From a checkpoint of a small transformer trained on Wikipedia.
Architecture: LayerNorm before each block, learned positions, biases, tied embeddings.
Training: a variant of Muon for these matrices, 9998 steps.
Each number is 128 + 24 x the weight over its row's rms, rounded and kept within 0 to 255. Layers, rows and columns count from 0. Numbers have three digits each. The size before them is the row's rms in percent of the matrix's.

# down: layer 6 MLP down (transposed), 640x160, rms 0.075, rows 121-140, columns 0-159
# up: layer 6 MLP up, 640x160, rms 0.0747, rows 122-141, columns 0-159
down121 103:114120188097140086147125135139121143145159079159143149137127121160121146138144097096105085177124154141098143130117142141086150115150139102154156112126142085156110106112121077131112141163135117181127109128109137120115133161132123113127118153145139114134077149156135096181116123152112131147146131161117124152101073161149066117105137126131160129085140125087142131137079126090125149141103106126137077151149135094104153135095098124109145124171138138153135100141148129169100115148116133
up122 098:116117147145145149136103151144101120147127133098084124125107147176110099120140118078114139118129149091106158132131126137092157123135144139134137129147121128114135143106116112116151091141119097166112085138127106122106101150099177108171154108142132067141153137096132155125112077107166142124112101113079141128131169093121132149107170111084148136123167101102112145122144168124139168146109133100122142125141124174103133165126116120191108185139155149138164159088079138098139122137120148
down122 100:165091103149127116111126150115141098130107112094120114119134104149107122101104191107144166133139122180141118088136155142133132096131128100121094110110141084148133153129078083112143130157111121143117137139150154107137122099099130105124102084132157088106114136138141158100169146126136168166134163146173155105137106142136143118133187174137108108137113170121151134074124156146113105156081111108176146144117130127128114125133122088163138131115137122143135155124105125146096147124091193
up123 099:129104141131097139114152109128145140112151130118136154111094087130174115134091138094133161126121132143139124098113137097116114130127115130135196129146135095131136092118121113128114116111109169143124152113130116119122144155112093121129111088111167164147122129136119168104133122079100114146090097132122156113172124134127111140159084136123107157118110139123099149162126129188070124192108193118122146129108132102123091103144128137088122123187131146169089136090120113141080152162136094
down123 123:135154113137121148115126121141157136106113141134141124120145078152112147118153124115136190142113105129152119151121124112080094157129126130137113109137183101163102121186101110154114102121147168151154132092108163107110146122171080112129109108120168136095118121130143133113095139095125093136075134120160092153133122123112155121133114159119144188153101145139124157123157095158077117136101109171148138078138106122104145168087144100160133132136128111119081113142098108160145150136168128
up124 104:148110170119105151117126157124123122126117158156139154100154109134095134125130133140111106099126142154099078133158087136112133116102136109196145110129121134155133094109138152104176152121178118167132124131109108079117098135114129119145150106145157130116121145125167114131135156154148087152126167151100118125121133137180149114180164142114101098154086109124130064111113085119124141133149142135101119105098085137158106123152129160120146092124094101167120127097201149139148119113119124
down124 102:158113092162119185108142126110146103083151106171178141148147112105118158137141100155152140105141107111120147108141139122109121095134143123100099121106118124113143113130104142086116092100140166146166112059120164113134097136094160152075116121127116129176132105141084106143159113090119134196159135154087124091140140131118115132133128101120143079114098141135131175137138136114177126120156116146121119126137127133117119126095140120133150157167114139104121119180093128097147143139143159
up125 100:140105129140119148163151133131130099147132122132132122132110092089099134113149137106114089127141140116136122116127148136074154132147104119095137123125145089084111166100139097141136119105143129140167136160156169115136173120121113121155159136137152162139154159147130149142154138145146146099076116106123191141131148080089115101111100149140100118158100135121147112090160097114119097139154160144065136136133101098153111110176157185137118097132087167162093111104092150121115127146154115
down125 100:141123111105146131161154162145130117102153121112101104161135108154145150119117102138110033118110158148126158168135148158129143115141136154105131158162182127095112114083156102092105118130099116111098137153129103119138129139115140142152130122075148108144136132138120110137130105120151092168160138091113161078124118130128149093111095091169076141124143161136067115085158097150115159132142141113107114096146113163146129119106149118141137149125126129120121106117137194146112132124140109
up126 100:147129114114117109119148139146134101177107153124132148125135119117099138109087170079113155151130156174133157144135112118147155099096152137118120150079125167115178115144123132141126121116134144115115161173151084138148171136165119171121087143105112116136142120122144095137136141164131113141093113109120132129115118113127118104122131108171107097120075126190077148108116110166120093126103111094117095132147161139124114124165133042108172136133152100126115122096142144147166112137122145
down126 105:107124080147082122145129093092134138093135091133130080138144136133149113160166165143122108137130126138130151149171128167168125153133090150134101108142102163097134158118169129131135135148112125120172134143069141118141125118123127180119116132131111110116137159134109093037166098140143120153146142140135086143148146106133115111119108107117131112113110154141129149170145182091138106121136108120146094073141129130175129137082135130114131094107146139140099143136112176144160102125107124
up127 098:096133061170132075117115149139122141104110153083078119130103118113088101141122096112138116162101146133103075111099130104142169128122111098133089112138132137130115134170148136175109107112092123116130148135126115162113129116142162141139145101152108115143130133170133156117139163132178121113113149126124114115154124119133092143177144125125133099149096109078118118169131128115157125118084158125142133124123107169099123106168127156170119161166135062178122133124120144151152157117139135
down127 103:101148147131144136167134108125164122110100151153121147120071112105120161120088162169090126123152119150151134164128150109134109102129121092100144137108132134202134102112103151135130135185162128152154099114168111122120102128162161105111144170076107137146125122115124115188131130153106140111098132105139132114107147091073165160107133131134101141080130171167129082121103094099101143161166122168113140162127141104135119157102131137112130114116133148114130113159126126109112109105129116
up128 091:109119175113173115158158116142121116132151167136107101101112095114114170120087144100110150169156099141104167155122122078115126141167123125145117102101117141124140136157123147157162176084189159136147113133138129154140097102118124114135118103142151125115111101138144095130139110121123149122164065127137126080124126120103130122123117125174149129107121192119124129101142119188122151122095130126136104152126125080124154101116139119095083126162132141101133139081158182146152109136127129
down128 096:146109101147131111106114121149135108156106156121128113156080129099147126161170152149122112154142133111150085153111111164109151159107159125186084097134135111170090129131081130070123139158113092148154142124144156127139160130171150154113156100101111123107119124131096113121095169133131095154076131133122162120132132171108102101093170131137137112150115106119131107105096135093133159177137109128123138118117107121099107130122117132142135171144132128164108177111122150088096119121111181
up129 103:147097146122135107129148119114166104149143146132101183124175130119085073112101134149105154161155150104139108150084115134118120098128140150142106142099111121176152124124141114159121134141132140113168096113133121127088125140125138160116102104110163148138119156138114077105070151097139102131121113146155158082133158109096092142133142150143136111145126159113150136135118142103135148100173134165154111141110123148130111152151118111139128072098079172145122119104130115142102189083088125
down129 100:103157128133151136134110105080173110122113153114116126134159104116108102130147128103139118129148100168139097144101132095129159097110180130127156087147125140163135126146107123112129105110168090120105131112113126178167169126146103135123152141137094109101141110140078136161125161164078123154110147105179093139098146149112119122122160135084131145161163142156120100125118098123171174130101112142090090093164108112137108141089151126117117148139118092120115137168159163122130171140148117
up130 094:168109127112171130146140116126124127166127111139088133085096087163155137096143160125125125105151130090127082163128143117143135138124156123118101116122128088104128121141127120132173127104160152137125112123106113112160158158124123139131103141123135157113131134149147141137153138097082142122139134109137108137118141054122086136116137144126146154105086126100081186116119117129152140108105163135097105179104201147067119109097134076109125111174136147143149168149164118135131132140151139
down130 095:133160100155167122109126141116128098104104141169130059139145165168141149141120151146170103092101163117136118117142108154123171129131147157145153061115127126103110136158123147087146152091124130119117137122154113107157095146128150166125104126110121103125151142166129162100154144117151156116108106065119113118066152130122112123111136136159113139142144132128184120111124123109066118107117137118158116138112151144170093136115153125106151113147134135149107193111138151121130104137086107
up131 093:119167097151127142135134145152163088144086113133157141111089161100116151156083153124099102089143104143134114161170132100093151137100142101171161109108085111092159114107148123126169127139127126124119134152107139082130148161148152108149120147132130083142131112160142090114145099112142138111103161133105121126128162100106116103118146144100116163126137116135143140125153162124147113118173118130116118187088123111138152113153090101104180143158146178113132138144149118087108136118073103
down131 096:112097094143126118121168105143129118086136135160109139136114143144126168131107164121134118087161170107169126156132131131099106123093133095078132132114139114100128125115146130126152138148112137077110102113101096128077144135171125138161114126124075130106099165145145166103158128160159133085131138148115132110098144158131106108115112075120158124094154151136166118126119142096136110122123118087178121116191105130101152148095104142135158140133154093111156131140143200126142113146139149
up132 105:148103116142097138172137151133101160143113078119124137135118119119124158137108109120125165109137119164154116069103140117152133141138127166157141113103116144110143102129125127115118152119098113129120121160128054087108190163126092104161132135132135136112106088168140152138142160111148088142154117141146067104118102174131135128153114110097090198141147131166110126084121145148139141139154142111106138123138099110123153125141106092124163116075168149134111107153113145110102127137101109
down132 103:129084149133128142087165160120143120115123075122110154153148128154113119139109123164156163114135120122119102119136099122085114148133130117116108120097105123075108160094146118100119099130113135179127151105120120114099143095142177101151142163120137134141151178097161161132137137116126161163132112170160126123136167144124137139108134072098117143132110121099114099108141138122123148185145115123145129164136114108115128108142105131181116033114140147115131108088107136109158110081131121
up133 106:118147121095144099101104145140150083128162142193074134134136115173132142065132158115079117129133132080115156093150129111129123090136094109132135129150148120099148116161136113163099120105118140145173165082145125132133163104139120147133128114136126142065147145098142130104134148132106117130125120139134135137092165118144119139139137159116098134128124135100149144141135108158147081112091115141160156109113178116127098132147162133135100106146169094112112094111164110142098076110086148
down133 109:126153128078125122086129135103095110155132097113126123143151169209114133152131158101155110110124133087089138130097076137100132079127129144109134136146135149111146126169133172154127103105133109132110146123146151107153147088119136112132117098152137147112133130129077065118129200127098132140134099129123122112119074145142084133107176130107136105139098144125132113125170162150121141150193118149106111135132130135143130100146147119120120130141155159142133131142137104096111133074110155
up134 103:141125084093145108142142171117119125141127171102095132122092131134153126138081132157159134110104175130118135097092164111105117078138162157085123139151105104121153115189146087113137167168103108157126129110141146127171121130133167142145121098141151151148129125134131103091136141112136147115086115082118102122109129135127103152140132097168133064146147132129122125119183108143111101101122177105091128115162136112107118146171155123085125127116159138133077124138166123144137128127103113
down134 100:129158076116106158115129121129122155116130116103122126140106154178108091096094127090108218127155135102104104126118142142122110140129143084097115146101127132096113119125112147123098121101094150134088119138151132103144135156149169166129123147118117103127111143162091147122135161174100128124128179118122125154152152127142135144085095098159111094098138134155125152147110158110121140124151112143126127136184113149151142132138138137109140140119169158136108126150102156037139100098111139
up135 097:156128123184115140148142113168099151156165145135132145112096094105146120159124133091123140141104119130142090173117150132146079065174102100102132062148096137100123119123143082179128155134151134101171119161133107115169112138148111103141115142153115090148100089155104141165140168121142145122132113121109120120120122129104146120143132118105145082116105140117154156171143110122117176125129147131124068155102105105138130123144106105096116090136118142095139135127109137108121151115103166
down135 098:164134136115129068165132159102103092153138111114061160133162112185162081153137141115113156122138142147104117134147132136141158136118131118116058129109127169132094131098156117109135139123125114141100153134169136134167116125111114137141147120141136105149125097118122158153130121107179136136133134149130144158135122148108101113137130120115164173105121105098132160113103141126108130087110127146112127074110138083117126151153081110136136152108106144112103137135180181153062121120101122
up136 097:159136114077082109106060136142140119173145131146110125139108164119106093101139151102131196084123143106102069096122152130156144142130097121126140145105146117112154123119100162096125138123081116124135175114113123144145124113106148127131121150131166106103115101125144169135158111138150142101125141113135096120163110087153123138091092149133133149142122100124146112132122150154150156124111113166134150106114134182150110132120098097150196145148135137150133186171125133135145107146126110
down136 096:148136133115123130111148168116121102142136094163175060122136122139139142172129125160126137096150127132098157096134140112125167107132124101106121126119111123111161128137134170134115150131119103128128095149142167101125141135141121078127130191116111147139127099083098149124120159124127133133066130186155110155126153138110102154137138138110101085149157166103149157076091087112152140068094145098139122141117137107152169108093123134121143080135101124169122099159154136139127145119130131
up137 089:116158124107135142156123098121148115127139128105131140168097124149124111168149160153137097167135120138159097153155167157160132094176153111089148151080122109157152194142141131084132087111110138133142128103082101169141134118111148088124106131159071130143109121121126117070149083107192126102150123108126133151115125094156122110142136109119071124154097101125096099149155134119128130121166162135132137133126124136117133089153105117153133161136138101110139121149120097116105150156119109
down137 094:129137114107140117134086114157087114133183086140159103149120166111121131135146162084145116123099163134121117125104076114115106147127154129089149149118103108131154159135103147148148151114108207130074094094121152131097129104171117139165106140127109118096134148138146159152146123101119151132148109118114099175116094149135122133085118153104159118145153132128159128118162088145123160136138134102068116106143121140098101131115118118141099129135122125107119147096152154162131171146184112
up138 099:087121135106106098104146116105096152089102162110099127150169124160163087116145149126105083114109156092166162121114153152146157155173128093121167160108120116117122113109153153104122092142121138090142145149143136091115119117104158133143116116146105085141124144148110102117155074077124130110092122159133146104102133115135097109129116103123103157148143162117102144137124160130195184112122119139119098168149153101142155116144165161133133112134107158113145156119149109146141089150135135
down138 101:125156113103148134156140125110157101117109082117137128154133130103119118116115159132140150126151134180155134056105130114150123148118166094089160131131093115130117134087079130112159133148124137135112133119136138152087151121197145129146136166174112149120170115138095109125130136102106140123135136110147104146119129145115138117149125127105175168117136149129098107153135127128151103107139111098190135106096132108163071131133124121141149126170058119105082133113161150102103095087134106
up139 096:155151166090135127134162143173077098141104133135136140140157121135174153125110136162114141135094152165140134119173152142138148097138106137119147165129109083104152120117062182163154152127102086063133116098089100129146119142113102126110137156141163136105166120134125114124152139098135139144128139100120138141141100147118094106101103117123085132093094113146130144099163152102098104169112123120110173162134114147183129101143129166113114146107102146136137128137111119162122110108140114
down139 098:116142150093120136145141177147158115165078104101097185142117141173096116132152140099124116128110113131094130141201138136137140132157119132128135126137118109115151144149159146188118107154133169137161070105137094176088097142123125106081138126099136146134081153099122148136154111159135104082118144126108147140092131119112155124138086125141128110143087116137122117169163148146154128130113138130107119111112133093104125106136099149094107129140092124108091131142160106124149162150157094
up140 097:120135108180093138129119151151153150185132130125132150148123088097136126088107166136096122087195108176096113152096127119127124126164135115113150116134134089105144096133132109134134140130145130145117144091102115152105097101118154097153150107138111129161141165107124150128194104116065150114164110089146082129120129112122145134144102140134146122126156116174124136139136161116132149139108120109119088161102128116089132127140100134084104181128085125100121108106144132121141163106090145
down140 095:127099142129124160120134133122161111137160126126121087167148132107134122124181134068145182125110131108148143119148132127116136125152126112135092119109175120138101134111113145087121093143073135116181138126161160116179130159125114141118100152083135107091146101116121140147095147130145108123141126118160159119144139086114115111204109152096123142148066119121138100097118083144134134116142143117144133126134115123167106085142116105153143061132154113134130142115130184164142135097143131
up141 094:164089122124134119155162143072123130143146107124126136175081179110126137078100129108178113106089093097122144154137125137096150094147141131131137121138099122138135097134144120102130124102114182113125119162143110169104118152152133092125148148143154089116125114160131160149120083142151134186114131156108156132125124075135112156111117133107147119175122158116144162163168107178100145114136130106141174131096129123137105112110162132100129122104096143145156131131118124115123151100104075